{"num_hidden_layers": 9, "hidden_size": 448, "num_attention_heads": 7, "num_key_value_heads": 7, "head_dim": 64, "intermediate_size": 1472, "vocab_size": 3772, "hidden_act": "swiglu", "norm": "rmsnorm", "norm_place": "pre", "norm_eps": 1e-05, "positions": "rope", "rope_theta": 10000.0, "rope_fraction": 0.5, "qk_norm": true, "attn_scale": 0.17, "bias": "none", "tie_word_embeddings": false, "parallel_block": false, "extras": ["some layers without positions", "local attention windows", "gated attention", "exclusive self-attention", "value embeddings", "hashed n-gram embeddings", "a smear gate", "an embedding shortcut", "learned residual scales", "skips across layers", "capped logits"], "init": "uniform", "init_std_qkv": 0.0164, "init_std_o": 0.00385, "init_std_up": 0.0164, "init_std_down": 0.00385, "optimizer": "muon_variant", "learning_rate": 0.00693, "lr_mult_down": 0.7, "lr_head": 0.00394, "max_grad_norm": 0.5, "warmup_steps": 27, "schedule": "wsd", "decay_fraction": 0.72, "decay_shape": "linear", "final_lr_fraction": 0.0, "batch_tokens": [16384, 32768, 49152], "max_seq_len": 2048, "doc_mask": true, "train_tokens": 358500000, "max_steps": 11937, "dataset": "wikipedia_en"}
Each number is 128 + 24 x the weight over its row's rms, rounded and kept within 0 to 255. Layers, rows and columns count from 0. Numbers have three digits each. The size before them is the row's rms in percent of the matrix's.

# up: layer 6 MLP up, 1472x448, rms 0.0765, rows 698-718, columns 224-447
# down: layer 6 MLP down (transposed), 1472x448, rms 0.0277, rows 698-718, columns 224-447
# gate: layer 6 MLP gate, 1472x448, rms 0.0723, rows 699-718, columns 224-447
up698 101:134122108123132122118131107143149108131106130120089106058154082142114112081114165133101162149141103133123093160127131119160162147136145125109148112109130117119094116157094130133164133159131111167172117151132138175082125142127151097133126170139084114164097092136144131151136123131115141095119091097118110127136088168115117143130132125142124131145140125131136132125123088085137121141138149137130169096137132144159140090132137129153135107135124155105134135134163158120119126127114089138131138106139109075131126175127144112124148152161174154141116142171095165157126132124131125114083113141115115141116108078194134132144141088112171144120122116108110124105099193134098112151176
down698 099:133152140142161087134133072141128092118128124138091160183125098146104119109144078125135107150126080117152113138143145111137136117106119132144132163131174118143091138139074127119092154085120127117156117139142125138105088142092131168114130154120167139139118119149116077110087121101119094134085119128117149126104102139130125132120111112119089173129165126135104128116109099114165113158112115137132114155145129108183108119126134135114139161123109148094137113162080082120151118159101106120141117135145141156133152111140111072137157148150154165125140132128094161165139160106112076107161088128113099147134170106112117149155153150142128091103142159141128142126130100117115173181110
gate699 099:118158094138090107128165111110124133118170122139130139155136128145167150154087123156099141124117100118119126103125125077132120109135107115119119120116144122125140106099172128171154155155099143131137109107103157103116101151142143113123162104131127120099163145097105140130120172147129140130140119123141095149125148151106123106174140137175123143163112127099147115120159117154119154125166144125141113117139099130128125091132147140123142166156194102109146089111123124124137164188151085117131171073125122132149152147118122121117152087165140074098143166199105128166076156180132132114125114112146094120147123142129162099162115106101145150088117110108121145150151112165145095110118
up699 099:154137097095079117134124097178124124098127086138172111090100139109146131111128170153111116161109097131123102100125156097104130088148097146169112129120176118120123149160112142129123156159148175127134085155148167128162107159145146137163140125108143095108162122116089105112103106133138145109108134105118066060091078136131169119106103128100177103128156141148127123135164098135126146132152128098100074138151120109109131148110156159140118106128131138104114107114089106142172172106132094155101111184138111093134106122099148126099143097120170100120116101175112146141155144161117153109134109118127143144123109155164144146136127126148093140153153133151116126133090080121123111102116
down699 103:133094133089113141126108128177079133106106128118105128140157157147133122110169174119127122165155145131129120102112135120116127127114166122107136137115139133188117123083160120149169105132104142127175085153102133135136128158177133119155137103133193151133137104089091129156150125111132153123179126167121115150128140107124166123124093107141140124145121179165163132094107110192115181120142127120102114104119149149138125164123114146143130146152159152127128125143102115140139151151143150138086139102145139125131147129110112113146109125115117107112155160160118106148079172140135109142135118099149197119151137144143136132112123144128057111122089136105120117131166100164138110127133
gate700 101:145152114165125157113103134134109107108086114121113150045114139186171140143131144162136093088111133142130135137098109134131122132194127134106141143150081099130122089127135139109135140075099108179091112122087165100137146107100105119080149120136124125119117172154136175129108145134083146131116127129141134131119109138099078162181113130065153128115144141146112101115113132112142146143143112141137085116085133108165112146129125130106163104133092093135138136135106120142135128126115189153103111147099132107136112100125115118144115108151122152078113141138173157170119121147050131150130159114149161139122141157130143155127132151161095158092138153173088108161127096114145125169132
up700 096:112142129130148128086068117124161080102093120132131108098122175123098160154142104136151158083099156123100147173146152111098160079121161172146123122120125131160082132099145138085166128146105100117136144106079153146140133119153096117131107099122126146118150111151184136110154087117115168077128145132096136116127132117117091126133128137113125132118138137176127122124108121112144105120205108125166161133117139153129147154135151186154104111151174135166135117100129157177130172160136107150122157117145154147110155092109091143121140134117134088138101094132162119084162125116075153112128117134125113150093117144125130175077111129122092108147110149135119130145148088124144093152109
down700 100:157126114101125139171093146074104103139084127140088115064158152148138106085109186182170123121123133134134129118139163147117127142177060140113140124138142136138140077156110162111173091084143119091134152116101133135128150179111148122115101077114115166152147149086127134119113092145121145116127204148109117157159132160126138121156150137136085084124127136146143137119118154109172151140114102130175114123135127140127129142081176084119105101137108143152120114104131127163117114082173152163181104124107147101125151134120089127137162117126124150115160158133098112153135120163132136116122121173089114137148110109119129192149133144084165125113126149131125152101132116121104162134124
gate701 104:153101112110165106124141110135108111140133116091151094139088123130098138141096132127142106128102112112164158143115141118169156168100126134108118129116138109118097119097111114140130124081132089112107121145127140179132124106095137142073122129101125140159051140159153108127125123090194171123093123101090155120110120162141175097136149148132126093144126121133112117100143112133158103165127137091129113097151132121136113138163116164108111140136169148150148103095128112144147122159131108124112104116140159099119169121109166136104142124088114155134154128109110128153110096117116135139144111144125130122130120120153123113173139158152137137130108150160106124135103130157116129118052
up701 114:114162112177125076166134159136141154123135114148114107112137121126141145123154135114094101108132134125171075123158126105125039130144183097179168103107130075106129133187122109110101150095130129123127110113150095121101118135113096107147129153188122124076126114144090136138105149111171130140151119113118112133100095125091087134156108088142106125134128137164124113132176105132170111131123142136120135126136121116119095133132129138120096133135118111127115138145109157112086142108152131146120147148141144141119073057129158147102088137169142126075098080140114145102170108147150130143125157126131109148126146100141094157152134106115153115131088126106137170146100091105129111121160
down701 106:050147110160180137130118164117120142131137125102128141147169128084122136110088143136121147140163081147138101158151129091127131137131144115084183121118111206101109148129159101153147106140093135133122137119130117091142127157190143111079134101154142110131117120115122166160152138147151132133154127118137132134198151157128123154118165094136121155128147150163132116114199146143115166118158118115133117144144098168097124116139139085162104133108079172108079139161155124133130132142187151107134140144167157113099095144129121103110147104121194136094124099079121148130097141113129155123118085133142138126131158139114130155115113159117117153092155121124138136135101092144137081122160
gate702 090:113126110098149137104133160147102155097168137114114136136102146145089125150112112127137125124138103129140122148116150121126102156120129123149153127142126144146152132140151116134119166121112204113069128091098120152144114124141137143111151123132141117161112169133130122121132140137139124145112141131119131168115132133129153103139132188173137099132127107126117157145134096121150173137145119093110136122175119166085148135181124120121125150130187148084081154140147144101087164132113099108164116137122087130120147132133115140157157173092129087135105146158163141151164127125135119122111084122130081117114122139085137131168097116128174121131137139165137167136148118108152167150130
up702 096:119133150127092154147135179125151143111139101142141128122105135104138133144150157148119129109133097153173179125122117109103103118139125146155137162109086133125207095100116113109128165161112182161095115141118075109085120148131122146142139121120119088098136133118136093122109122105165098136128146138128112157084114159105165117096117173153183128130148105108095104166139117137163153142082180112117160143169112146159120142128114097119137110149182110104103117102129109091099131119124154133146143116076122137120154143130115097152118146135141118081118212134132118174129138107145131099161106139131112108089098139167121123102160106162135107096140134114140124146136151118105081113125
down702 101:150129119093143163111109158151134113163115139108130167146133133164123102067140157112133129097204212102118159101109141119121109126187148109139082143131091167168134136128143129149116122179120114092112150145116119101094125115139124164121106109108132129137125141149116120124168148168082097115149098136132144150111153174134137147120129120181096136108092148152092090116162116124110095112101097120155161096151162154095152160125113112120133106129155164094096120128121144140154117112124131144123086139125101128183157142130153101149135102168131109105150099087172121180124093123152148083138150083110136103121108131144138165127122104136105151143128158143115163155143127141149122138126
gate703 113:125168110134142143178081107128124141138136081176108169145151107082157127131107108129122129123150152129148146175164105150154152147147163147163159157100131140147137129153118130111112108124147103121142087121124125135137136094106106150121129092139129120130143149120136127121151113140089093134166124174101148181134104193110143098104091120142137118136160114107076125121114150142102119134149143123114216163125103177163147136167141101122184099142173156129157135129129128124147124170120113098116122139101126137147114134163121147109075090117123142101115134125120111133144110106110134153080133179117145149111107165137099148150131125079125145117083167162134110117154169140143155143108
up703 108:095123111098154096142135116156140123113146073142129132132103148118132135106122103148113123108081143091094147159110102154103156151127105092135127145114129161154164160119125177153113141124138107173153149127158126144065153125128141114138136169089130114108133112132093116100115108113141102135129137125159135118133073165122093128166080113094122119112108154116117095133168144142140117168068135147117107180147124144126132121173155159120145119123121136106154109132132101111144127147166120169148145117157125124131158076142092131116129121114168115140119133158127114131125135118095123130136100097133132105096118169135098156080136132104139137109131100143146086121109142116102145117153
down703 106:141126152140133127097113138125097134172118121130152104139111126144096129133164096142137142142171114079148105101105155105127118107134103109080115120134131092125180088183113151135106123121069141156139126062098099152126133152124123100126127113156124115125100134133101108091125132149124172116135148134106132104152148112121126124100101139119169139123128121140123127123163145102125135119109099124171155155127127182076107152155098150108091128108147138147151143142147148111126103132177143139152114147121114128106121129137098193120107161108164114120109118135177136097126070069143149133132125123105143116109119123074151158119124107087121140151196123111137146112150122118108165122124
gate704 089:139149122143099111133165156107165104186138116098121109127136157147078146128110109106120098132152102094152121135148119152124172126111151132133122125140091163103122110113167144096140112113112115144159121120134143119103155149154093100145142102163195127107072103132123098168199093116144136122073111128115118089141140161094122175096109114146138122153147169109096123138177153115110124126137137143166115133101086114166107146083131130098083169118155134125131184153121142117112128130148128144172124143131128155157105112138140111091126130118156125128076115090099094172127092096135128080106100159134094159200100121098117147152125137164157099152165134114144078164124157114161144134116
up704 090:149149110134155121130140126106151120097118121134135122095128133164129208133083082131127108119105137156093100094170145123173166110124116131107139092179115128123115117121123159095149102084140121098100098122117087117135151117097125109129107105133129115158112090164148084115125132097117119145132117124121139114141155127113136136125150083123142139169131112149114109160166106092151131153117134133131127114121091114138131131115134161133106130096119108075159128146124129118142164141118156100146151175117153140146112134129134126100147127095163127131079115119122138152150116136173148123120117178116101145145138204145161125146110078152147093165124130107145151133115139138145134139135
down704 088:118131151148117121147133110156100185097139153113149134145171069086149141118084114110142146142094078123129090127115182116152102158168133105179128144110148137111130113122139101173157094105136110152068148121096125100074125135115155104138110124123137150097134155092110112153160114139133101129123157128172167124124135099136136127156138100130103133102109092108145122122132128093103087171156114151140106132142147098116188137089120135145118110133086129127136126141098096080116138165094148166179152096108107116115115110146146143129136124110131150103098132120132127152141176138136087115129121082082112177123110134109124097112114149129176155163118082151141188129124137134085143118137
gate705 101:157118111082110112134123075147154096135128136116153139154146145138128151173116130129111108108142140119082105099118119131148093128141144121130117127135119150095137108110143115146093091173144133163129054133131154193074113130141112159119156120147143096112139134087120135146141139116159146146151071082135150144161123141144117152148117115138147132120157138078120126079095148143148190130153134134099094142088140140115094109160100124158089190134111143111147107128102135164182139107106117160123118155114171080137127111161105096147133188153099111157112127090159155120136125121137169139139088153130150137101120141195158118080119107125198136099112117143093129107153124081120117141115
up705 103:128129142088107086095101115153092090138119110099130115140102114152112115146129121174084123107175112129115128124125113176101074099140114121118142111125149144119162119116162141110151130116134114127116092126123116141144090110118139156129124123165122131085113090072083148161101155120143100133113073132143121130144137151129118164189149102132107145108141149131132105158153091119139151105181137155131135123124158139119094137177104106123117178155112155116128113150136129142117140086127116187150102113137142125146111124146123112121131136181121120118151157108156166108144139140136130151144107122181147119089111142171147106102173104156174104124144130143102108134112094110104156119096
down705 103:112146153120120114140128080144118120143149122126146170136120151120140099141159105141134114107122116129185109142114137123136153112102091147153110117132152143123120133108165142163112154094110075122123131121098098131089142120155122129161088174124075142120090125125108151141113127109109119161123138127101152147130125140166150190124150128145101150143088088104188129120127102120150122139096118116110126146116121110138108121141117105133106132132131102114125134150133154139090133106136060099117074106088125081086061157124139127117114078119112113125152107152159116101094143148119131093095115150146137143139106122128115161076161109127125101117122107126097179092129113134126142175099
gate706 095:100131101117169109104110105142143123106143108122142120164099144109111166139154127131109121112148097109115116112085155145096087122077138150096141127146096126133125151136130117132139093188113159143128110112147095124118160115089077134123151099118121102089172139133122117131109184117131137150137139167109128115143102129139139148127127140138133133134138137107134102098116101189127158124136148113106109147089137113088106116157151173138143152129142132115162146116123115134106155125149145095142122120171138114156121098091097162140162181154102080166136095116188141099101121178100091103158134180094108126124155088113115099127131138108091135121143117150158106162174127123135142134115
up706 101:096140173129156142163173163123117111135145120106141119106104121166131120177133093135187136105088120115109166123122125124107165106123166112147138098100089146130133131123116156141146153104105103115137166119121153161142151127148144110174122145148126135121093117152136133102151155108135150128124146120102108131097139145094139142134079098136124148128142138118135137138118159157110126132109142095123146165101131109148144139108100128103151112119094161161117135137135153115120114166110114107168134114131091142136109109114159105158103143135183174130114133109115134126148132107121101131099105113152139141151134130128153163136137125113116137147157141139087170134086126147156109180161
down706 095:047152108120109182127142149151105125155111144173144113137141120132114122122133120103104112145097112082113139095102135093136130099112138093116110143142095151085102151107108113125126141114110089119118117151107126122120101099138119124104077182110134135133075134123164106139071130144146126156153117137129107154160145122130097162119141122138160164126134090107070163118105151133108151132161120096104147097118080164175095081142111104128157115106129126159164153150111141123126108081145141137121119112159122111140107123142132126085102129104158108136077121096142139128182122123124142111136125106123086121117119114131069121115124109134117134127104130140090133124078143124089127094123
gate707 102:165121095174136130111116104147206129127068101142107159156173122125132160117145156109104139141112134163150145147123119158123124141136101122120132140105130097135134069160121158107148130113124123101143161105112105074167128168129105139115126155153145116109131114187166138140133132144159147146138161147118104139126097157134123103150147060118160152127118136136162146140107129109162124122131098126158137119126113136080163140118111155133124114166088120112158143150093135090121158132081106097158152136075120157131153133132136167088089097108122188132078086156059181118130161113103129114103105124135134121125124121140098151138165106179137155148119119111126123101183142142116128127138
up707 100:156122124112064116157087153131157137143148089135091170148110154133158166132137151153136134139123129160129096111166147137139143145064146103111135123114119147100108170126114087108169127176130148072125105128154112175139167146130137120140121115130116138117108127129129156120169131116128111139151088119140110120144113134142171137130135117135097168152127143119124101084155118137119131094143159118145151089168166103132114159112083108133146157134108154116117155129112116144124087142144083113135151096083094144085167139159120100146162138164232138111118100142118124126154140136132134154109136093128146139166172113127113141116148119115117150135122184136158124133121107119146155172114
down707 102:121137124100116136117097134126134105139111139140100114146121136132128139120100113153134148129161164093143115096112088122129142111140129108161117123131097106106112107156135101124147124184142100134156128128064139144103118122126156126135080123137106124154111161146114127133138103167105134099112161151145122076087103127132132106163154110126113118154122113116136131110199119108133148161146174154140146126068117127109119113123125182160118110140114164151132199100150126131108135127127127108149146139145144095143134094135133123132119153160143140106141136145107095127158075118106133136138132149111117096130129125148121143135122129119101138129179142171132154092129177140135156100139
gate708 101:124132154127124139131131125110108146139118158158107092114127144127139145155170155128153112094096152171131124126139111130077124137140135107156110136126125090102117131116083126124057168101149102100118116101094142102122129157112129119133136133130127146163099110145153121147122105128102086142140123100143130118178073166132129149101113106131164154104127142135140162169103129137119147123148139159118162090148084137143131150152120115142130083156146103115119099170060086170091102073127109087111080110137158120160130139129137117133093094106149145089148108168123109075163140144097144118142135169131154127128112134096151124106128129143104148147119141149147153149154114154142135177110
up708 106:107149147146117143117120178124094148082096167094128107129121120093104162118098119134142111137077082163124139128122117159161158084085106147070131126131106107141128126122137150110135118139070132133143092147146093097112111176138117140139123104137117126136140123104137090118156104124196134093118098120126113137149106113161153116114129131123130122112133135145137147064155140113158083124112143108138119100138146127156116150086134111121121125079154150145144155111143137124164138170187095147078126096125088119107145116098126075123081143128128135135096121137144174149110110130126166132124131129136105162140147132120150150141139147120144132145138149161156140111100073134144138089124
down708 103:084096136167115098087174183105144162158137143087090093114118128127155120110095120156161096137096134137093126140122108137134135140109138104144140121127134117150172050117182124110092120148157122139140145093136147143124115127166094119168104124142156141118148145143135139130103142111135141135062121137171061154127115110112107142157168116148125166076129164155109116160102115129162110115123109094149068161123134150106123133144111133091104146137148138138153165076143131098160123141158145153161084135113124099161162145116133119090127185120154095122122111116125150107088113135121108129159106136105113104141153111093147136121126130145128145101182128160146089097117135139096130138091
gate709 102:129094130089120116120114102139125151089121111059139141096147115121092128113158095171131156120143152139122101155177149160127139099099136166120107120125112097101128085107096141146124134106093108112151145196084137107107129131101149122116115152107136162114091164116142089132149143086157144121166103155109157159137102115141129090163119111142154186114103121154127120142126156112104173104132155115127151103078120152087117130122116123118158119137143141149114108140127129108133138166109140148101127151122153103159150116130146136084134069135112117149147162124107123147135145173095115122117116064168115078124129184142153097101128128091148146123072125131068146086127139155134102121125
up709 096:075118151152132139123155130139123187131156145127112141157088098113113162107145147130133102130100148133096193099129139107176109128094125155149093098140130115127155126134177095182098134109112109146127125124153146134150086163099138134166154194169111130127136136118112181151110131096166195077157134105143139105169121098124155108104129122172152164119123137142087104118092145150129100150143132132135125127118112146123122109095160154109126104115111117135173138156102129145143110119138112158108079135104112119105164136140127112133152099177142127146126086086133163134128128135127188143149103116144177121120098163143108153134144137123117131174129140148133122130142121113079141127163
down709 100:122133124148146170100132156151095128087153104176110094120119120108122117086095109118121151083164109154078103166145114102135122114092094091088160097119157122154130120132154127160124107140079153089139187127121092118133095186148155134116106136148111142163119154118151095134095157121133128137126152159123120155129138156090121157133118099095144113138112142146119156152140124086143136118137161130166113104177140098148119126119122112148106123147092108132140152171135161156128127136127142090136108128118123119124118092138150131121139117122142145138153124182118130097141159112161173155113094104124128164138101093174194138138162072113121159156140061112140110089089178104155091141137
gate710 095:147170105149154165137154111139097144085125115146145155124137145146167116137120144107073116149124153132111140132110151134160085118127122164152135125159119126128110146146132083144096108108168140144118113114143116129141080122169129130152125123084151157102113130108128126120131154153131150116098100174102133138133174153127116101134172170134167148126073123118130146169089118132109116136120076105135119123127142161194103144113103110156134143150115071122126154187120121148060141118199100130115097170133110150098098129087115135131173121121097106132106082157103153145130119114143136107135114127144116107117105168147126142156132108140156141108110167118141135125118140139108123160103
up710 096:150172120145123121122125128108150133111111102137160122105102136143105157122132131130135151182121123138067094101110115148135136101132111129107155147132163145119125165114124102108123100132141153119109104091127149135144084065149150140155160088121105111157116188101104139116117148122128177148138123167114104124139148135063111129093146152103169118158075160125110127146108109139079121138114091124069155123113104097161106102135081125121134096111111125123157107144158127111112137210159123148138072161142128169096127090111125139111130150140128153123123098143142155105135097166153102092163157138118095149113099117112106124102135088150106138155131113154128155135137114127124135124110
down710 101:122146122131134106104089150143139155144099070129143169140118098085146095096125119115122102144127114099133149124110071143140088141159123137159147096097123150135138123104130171168096110122083154113181094111159106123113112122127155143130148152112181130144129128132105137138146153113143135140088142129149132132153110097143172125144126140155150141149135098191140153157116143133161114149156113116143127096139167145114120140179103128120105144171086104168086186125117120085127147091133102077141131136143147143134133118125119105135122161118092146127122127109109109123136103107102101155176130113101100124060105147145108132122120115144159103101132109138119141168119177095119118163146
gate711 097:100112159132095175140131154173116143131153121126092133130081165115150082124108109154126120091088107144070114149110130125116121138093122102164147121168125121143184140104097134089145125103136085142132141114103122120135092152145068113112112131093164123129102093099162121133146129131134127121125124131131138093127062120111114094154138182145139116149126174033123165126124139145154139122093128176111142149074120122125115138128129142157119145108151142102136120069171152144135126094123111132114135116109142156127119100121115135135125139138171125100103090123115127129110115096110132141160125146108111129094130120121177098141084088102101128093154115127153137150142104146124128112141
up711 099:144107122152139125065107155132131162155120153103165122100146152121103157144120096152159139165158139117109109111123112091122118099109146145158116113140116153135112162118136133138093131085132102114143114115135180147097114125119110091120138119120150104118106109147124156170115129195148120125107129102172164118127168132164113144131140144117087108151104141195125137103091156096099121167114136160160114084151117164165134158109162127099135120158109175090167142148153132153121121131124131137168133120145115109088148152123116114175132127097096137170132115121130139078134146145144079086130136107121126121146111152091151131115088161146118128149091122109119151176127104166124113123159
down711 097:125158146167106192122140134121143096158120119132184118153142116161117136148121150137142170096189159130119114094080103135152077085094140096142110122106111110111108153067155088130129141117128132136157133107117171120122102087150168119129165147133126141176155130178131117111148110139093129130118139085145110175138142109114094151155137132106141146102159129177104126131147073117050150116125118108115126079131108208148157103155184101131128106127128108114121124136146119113093134146088130086134092120105116150135108135127135119141093130107140160118128171120173105095126123113113125127131135115150117119132151117134156068114123122115112120100132105103115111095117146094097178129068
gate712 098:128111148179166153103127098133101159115110114110133133133100159148149103128156119164121146123132091116144144122148124113115109129148116138145144145096113191134129114114134145074120115154124153090133146101110124136102152145134121153151087109106116140131135088100154099161156117156149139119120148161140152129204158095116108156122135137155152129136119119139106107099124091112157165126155100103093122177085104171145126087159111100115117106120148084078124122191131130177122145168138153146148135119152137195130098088129140163172080150121158090149153121120141155105163097125094148111133097157140114119138128115127166147102142123116152123121113128130096119134136108122164130128130
up712 098:151144131143158112143159111122145127160112109154101126157150136152143167146134179143131089150142151146112092169141165138142117113144164097158107123178131103114112127158158131117123115084177122153106110094133091123092159119126155153098144104100141150128158152179111137092088160092097133084161125119108147134145149175081130084126110111135104118130106136182101121168125122165105101124090104125107122100143145119130122188124131195139123158155126146145135111113139127144140101135095086152149102120125137126135134159097124106134171117110119132170117116140118137105138147140168118144118148137125107101135124140153135139132097092107103078088140147133147164170115116112120115111071
down712 099:138128139103119135111114099112127105123156124164123101116117123135139105153127098138093140115143093127109045133135120160123117142123111173140158174088150133150105145145167121149085091142194110152103146095126109164142164138121091102121147138107149112137079117121125139115140116095114122129167110131119137115109164091146152150143117110108171095140093128149130123142077116128126129161129113117105123125112120142125132125161105088126132165106113129113115141144099110115144138149188171099112198147112111142069134108126135124136093136164134160122117132167093145180102129136129144137124089148118140098159068160102143148103155136074143118119123148138145114118136131126121138149169
gate713 098:156141151094104161175155118130128147131133081176116113150131150153103144148145147138167154120069133151101119131129104153120118115152115110157146154117120155136133110135158159094130132157132146142103120093187135112095090135117145120106130143175122113144131121142130126158127139126109125117132137137119108129149095164119101135136115132140131126150125105164093166098118157168127149098138133128093132090091070117103093100107117100167134099132092105155147117133139167134091113113100136091161165134130117177108126139128129146104143165115149082094133137143147098145098123141147132117151136108119103102110122134113137132127080110146146116104107134115139107125125124117102124087140
up713 101:094103130151112115167129176098079159117150149167129142129121109143072150126168127171123132137138125127119070106110164167147145156120133072172132149133103140158056109109152157123153141135147120121099115106134106121139128101120161136141143121155109128090145108161135150124091131163106116129108108084125113187181050120128117122123126100107172126103125116104108126150131128109085150132123127125072148129145118156137141157175119139098144125122134063130108104143126146154150127132124101105159117153119109138115154123166141149118137100106123144125121115096124087111130159155103140145160139098103134095100127148136116101135109125118076146117105097170122139095174084137127132108114
down713 103:134115144173163156116135146141153141136146125140149130139128151151122164174126096123141162151145124159120181134155109152115133114146121147119109144140154147132165123129126115126090137110156136126151102084098132180103116173134150136098112136120128142121133130115105145144170123129107099138169118108152118136158142126176114078146095134133128106112152143127135126092122122136063120160129100158144124140168135107152163154121086119064119143139117106109114148139153131109129121154119115115099099151161124131143125100086134109139122169113123113139101118085107125101118146101113142115138169084106119130156123160076109132116164165099137126137116140118160109130158103124126128162114
gate714 095:107137119164127167100131151165101141183156160105125112104169083088120174166124121111135147143149133137124081127106131097136115170138156149131136135093083157128138121116129125121099133106116125124125127106099141106103110100071105124097081109177126141102125153151115149116114143113145131096123109132038151124121164159099119098161131116127151116096101191089114114137128120145157074129104159115149131171062166119160111128090147097126116124122110122118149204120146116180106114140185124123174163096116115125105130148163140160151156141109174099109116126123138116118114108146121147110127161096102108113170151147138138149145144139104124143091110156116090170167100155137136125099129
up714 096:124126162105114108131107143146124123140136113142133131088131180091139153147145112109093114117147131101136105119155151146149119147135150093093145144168110157118142164145138114163161103103112109116089097168154113157130070132096100168131115116158110069092087135129156102135169109146127125162132137158126130147099107154140145153070160143115163110125105118147152176145162152098140132124119098138132105101118125108128124162113123151137144179164133161147119070105139141163113101158105137169148106116115146125087137140126109135125104122160146139151128142122145102102182151145118133125142108123152108114098141162145119086165149100169114133126120141116119081075133092201075135104143
down714 094:104122123102130115148124130124114084119149102122113193129122136118117115144142139107181089118169144139115109111140158127135130138146113113055117146137115150126122097161110110149144137168141128133133139142139145128149106154133120110095132136176077122124123136152105142100152115121115107130111133157168086087113156144157088097097117091107105138160159132094124164161126156099137137107161110137117123105148130126132125151120166131103107092160157136150157126117138180142135117108125161128111169136147160117165116134097144132111105136094076170159123144092088160175131098170157104164086111150158120109101126149076127130128089120147122113138132108110128085143081141095123161135115
gate715 107:106114132129113140120132116168181142153147131128128136107102097125141131134160122125118143156151102104140168158139072125133091117159120143120145121094154131118157102144123091165081121117140151108118132104149145164124107137128131146111103114108139132141118100096137159116156123145129071138148148124136115091133092126108166104145118101119137143123144072164147097108156083094137135144133153134173134135147118180156162116124144148124078149135162151120142125126156121128083149158126092129150096081106084146132164094149108114129111074160187096096116148128119146152129121119105094127167142117145140107128169082146100143120084136146143149137158133162107141132134164207129108155169
up715 104:121120114138128123153165157143109115139115111107119069176144131163155120109154070129167081125154124125105113149138184135124142102098144174118138115130118128118132091121115166138134128125145109108132152096102090144110134117096111108161181133103134135113141091101099119156128135114126138105143144163125144143114134107110138148113148116130108122117125121133147119122165129144114105187136147141120146124148122133128115079136141129108148130103096175106135145124091127096177143126097129118164159130135106104097127119134136133123092146121093155122126112146173130138151131150101138102080154091129192148111083135134128191164157078144124124143137140133151125166169131145161140139173
down715 108:131136112120144112132110163139135119164065127114094115167127139182114137149168086155114130102111099136095109142137104122141130118146162090095180106102123126112142128096105139114130115107130167115124139147108081093125113127102148135133137108142135106104121121139134173114148133138090192143148115146142123123107135101140123128133113113178140082131136160141135107155132158125097091177141115123166080153131143136088101144112151089127139130121109156116062127169155165101148115112143175088097123155158121125137137122143159114119129115107113110161148088131113157124115138120092150138104113191125146136124180121180112114141146145123119129145122146153114144175155133127103188135127
gate716 102:108120093128123098067110109172109136123142122138136104091067131086142134100094105130094098112076154147101104154132132132102095107092109115146121091162094113151152140158146159119106102094130113124167142092123125093123139097091114153152139134096154116114139109117115137146090097165160113139124167164153133115104146123134061134179106061157086098181103187114145127107130126124106124128137081141164138127109154081108135151118130096125156139151147142103134135125106091090130135159102119168130135129098144141104113177098159080140123115089101148105132087115134131137154153092201132103134089113094144151106113132133132138111117106140165104144129126083080109151142137116123129143166
up716 100:146124129091111157123153144131142128149131143096138117158102148126065101141113152161107112110137162069157141135114126115136169126116166140155127169071142136117105121120117157123179158124124137156109128124132204165113139148140145110130113128128107136158127173193151109123153131078095130147093118114157112181163162126116173184120111108168145156131099118118143097111110133117161123112121133143101148096145119132123137130110168118125164114107094097124154160096112111110109144122135128141149155099126074117160130156124097160151147140170131157108125131136126115138097125093097119123114137181114145162185093144115132175168146135155140102106114138111152159093099122141107157106096
down716 103:144119130106137160146147149122133156128136166122096112141071104169119134104117088144124158131075079112122102112144114088142134138137145131105101148133143104127129165131124154133104127120091107138114138132169129176101122141164058105134099161107143133110143126128144128106083160101101142142120134162147130156136145127123144145112125161110134162074172127128145128100193120137129108114173173136099117118075149138131128101122136136161117106096149107114106145130097149150091092153174157157093108139151107128079150137102157111107103126113125097097122100150117141127151176114097161087108137094076102163135146091132120107138122144126149143104146119112112152153107130139112137116065
gate717 079:110112129155140095161095121109080103142200141059124176122106146122110096106162134103122134123126165142137122118101137170126096134111130080135110119129108108108107151113150130122109132106126129146134106144115109124100101174140077122128105156126088087127163153101148127122154116101144144113124086114131092120119148112110094125133100127120109121143168133145083128142129127106111140148161126119145109088161147158142167132084118096164118109117163137109133131097152103134134141129137107102172106090136144123122153075126133099133145129121092136078129129129142144133113144151103147154124103066153155164142114101129125087119135127144130104114163123146092146135129125114132101107115
up717 096:140111117116134159120159172145114093137081125152161114109172137126109181163137151145143124092137120089145132120137169148108136104127157138195131139115085126124143119142128103147139173106138090083124152121130130147123148097123144135090127138126111135120111122107152114085124117146129126150104123134132166107125136151143147127157106128137173116110088134095162108132111117118134107108119141156083148168123115121122125146148142156163181119114122118097135090143122123149125120157141140144101112083118125145132116156126137112110157126083158116163155127117118185119118150073131124085132145134128128088130123144174133091152099121126101129129115130114159130105150111176127123139134
down717 103:154090097161183142138119141106099092121082142113148159087119134114105195113112151123074109167126132102137143178119147149140105132126169109128155126130129099107146149145124104129117115102134123120108122097139117163129153108104121118101131164143099146161170132113157131126128147109120104140107133146156135116145152137090145149143102115151141119113136156117104098124133139076144140142171158142134125111141134121158159127127163136184158129171142107134159135161121158126106126116109098126140106105129136147131122129150087141141158174078083044154125131130115123135100112111123182130103110096143172119152134113145078118094095126131119106126077131121119114148150125101139121100086
gate718 109:156095117144100139203165133146166121134135117102086131097103139100139151138090150110136163124120132117118169080111147139114136150164129117165139102151136094098180119102106104155092115088120111124085124089158141141109159104109136076163117108128187114126137125133117128114129168132118135149146158130167131151136137192149127096129118131128145114091086141165138125090126120072116118158075151178137144134146146127117090113122136123103115096122097184146101109128109113096123156141160117104159100105166096142144101155111155161182097108152149118098124101136107107140137115151137139105123092141154175111168168129115155158149102155133148139149088150162152151126108120129131112125117
up718 112:099132136114113083099110137117111123109130136125169123127092141151148094144121136152158106135146135168150142123139122134134134140152145143118113122092170098155141107127149135133124158122116147128121151147136125124146104132163121140130135144131173086116104118131135116103169136092130114129160096109139090139154120113124144169113132112131145116111126091128152130164161133129139112144138134153136146158143132111138130121122090133144172106102178122108095098115093086150124120132127084108121159098096128148093114113112148094140148118073120127083154159137146141144196160150141117117111073151128150106091153183153113107147118154109114113097142180154124106116137094139094067118137
down718 105:136109141115089105142122128132124102122175108128155107108125161177135075135145141174125112111143123147132116158129151118074127098120134144072151137077136095105120165122122171136104171121139127119107146143126116100118121132164096152114125127148115152106108105129080110135115114135096132087096153158158116153121136115144128140117129134126073132122168203146103101127132104146144146150164102118123127135123115122129151101114073139100164160176123137141129084197162140158162127122138134148104151126094112146115148133154147138141121112155116163113110141116114150123114109135155150179121119166122134114090166150153165101153112146123136156152156153120157115144150133117141108162106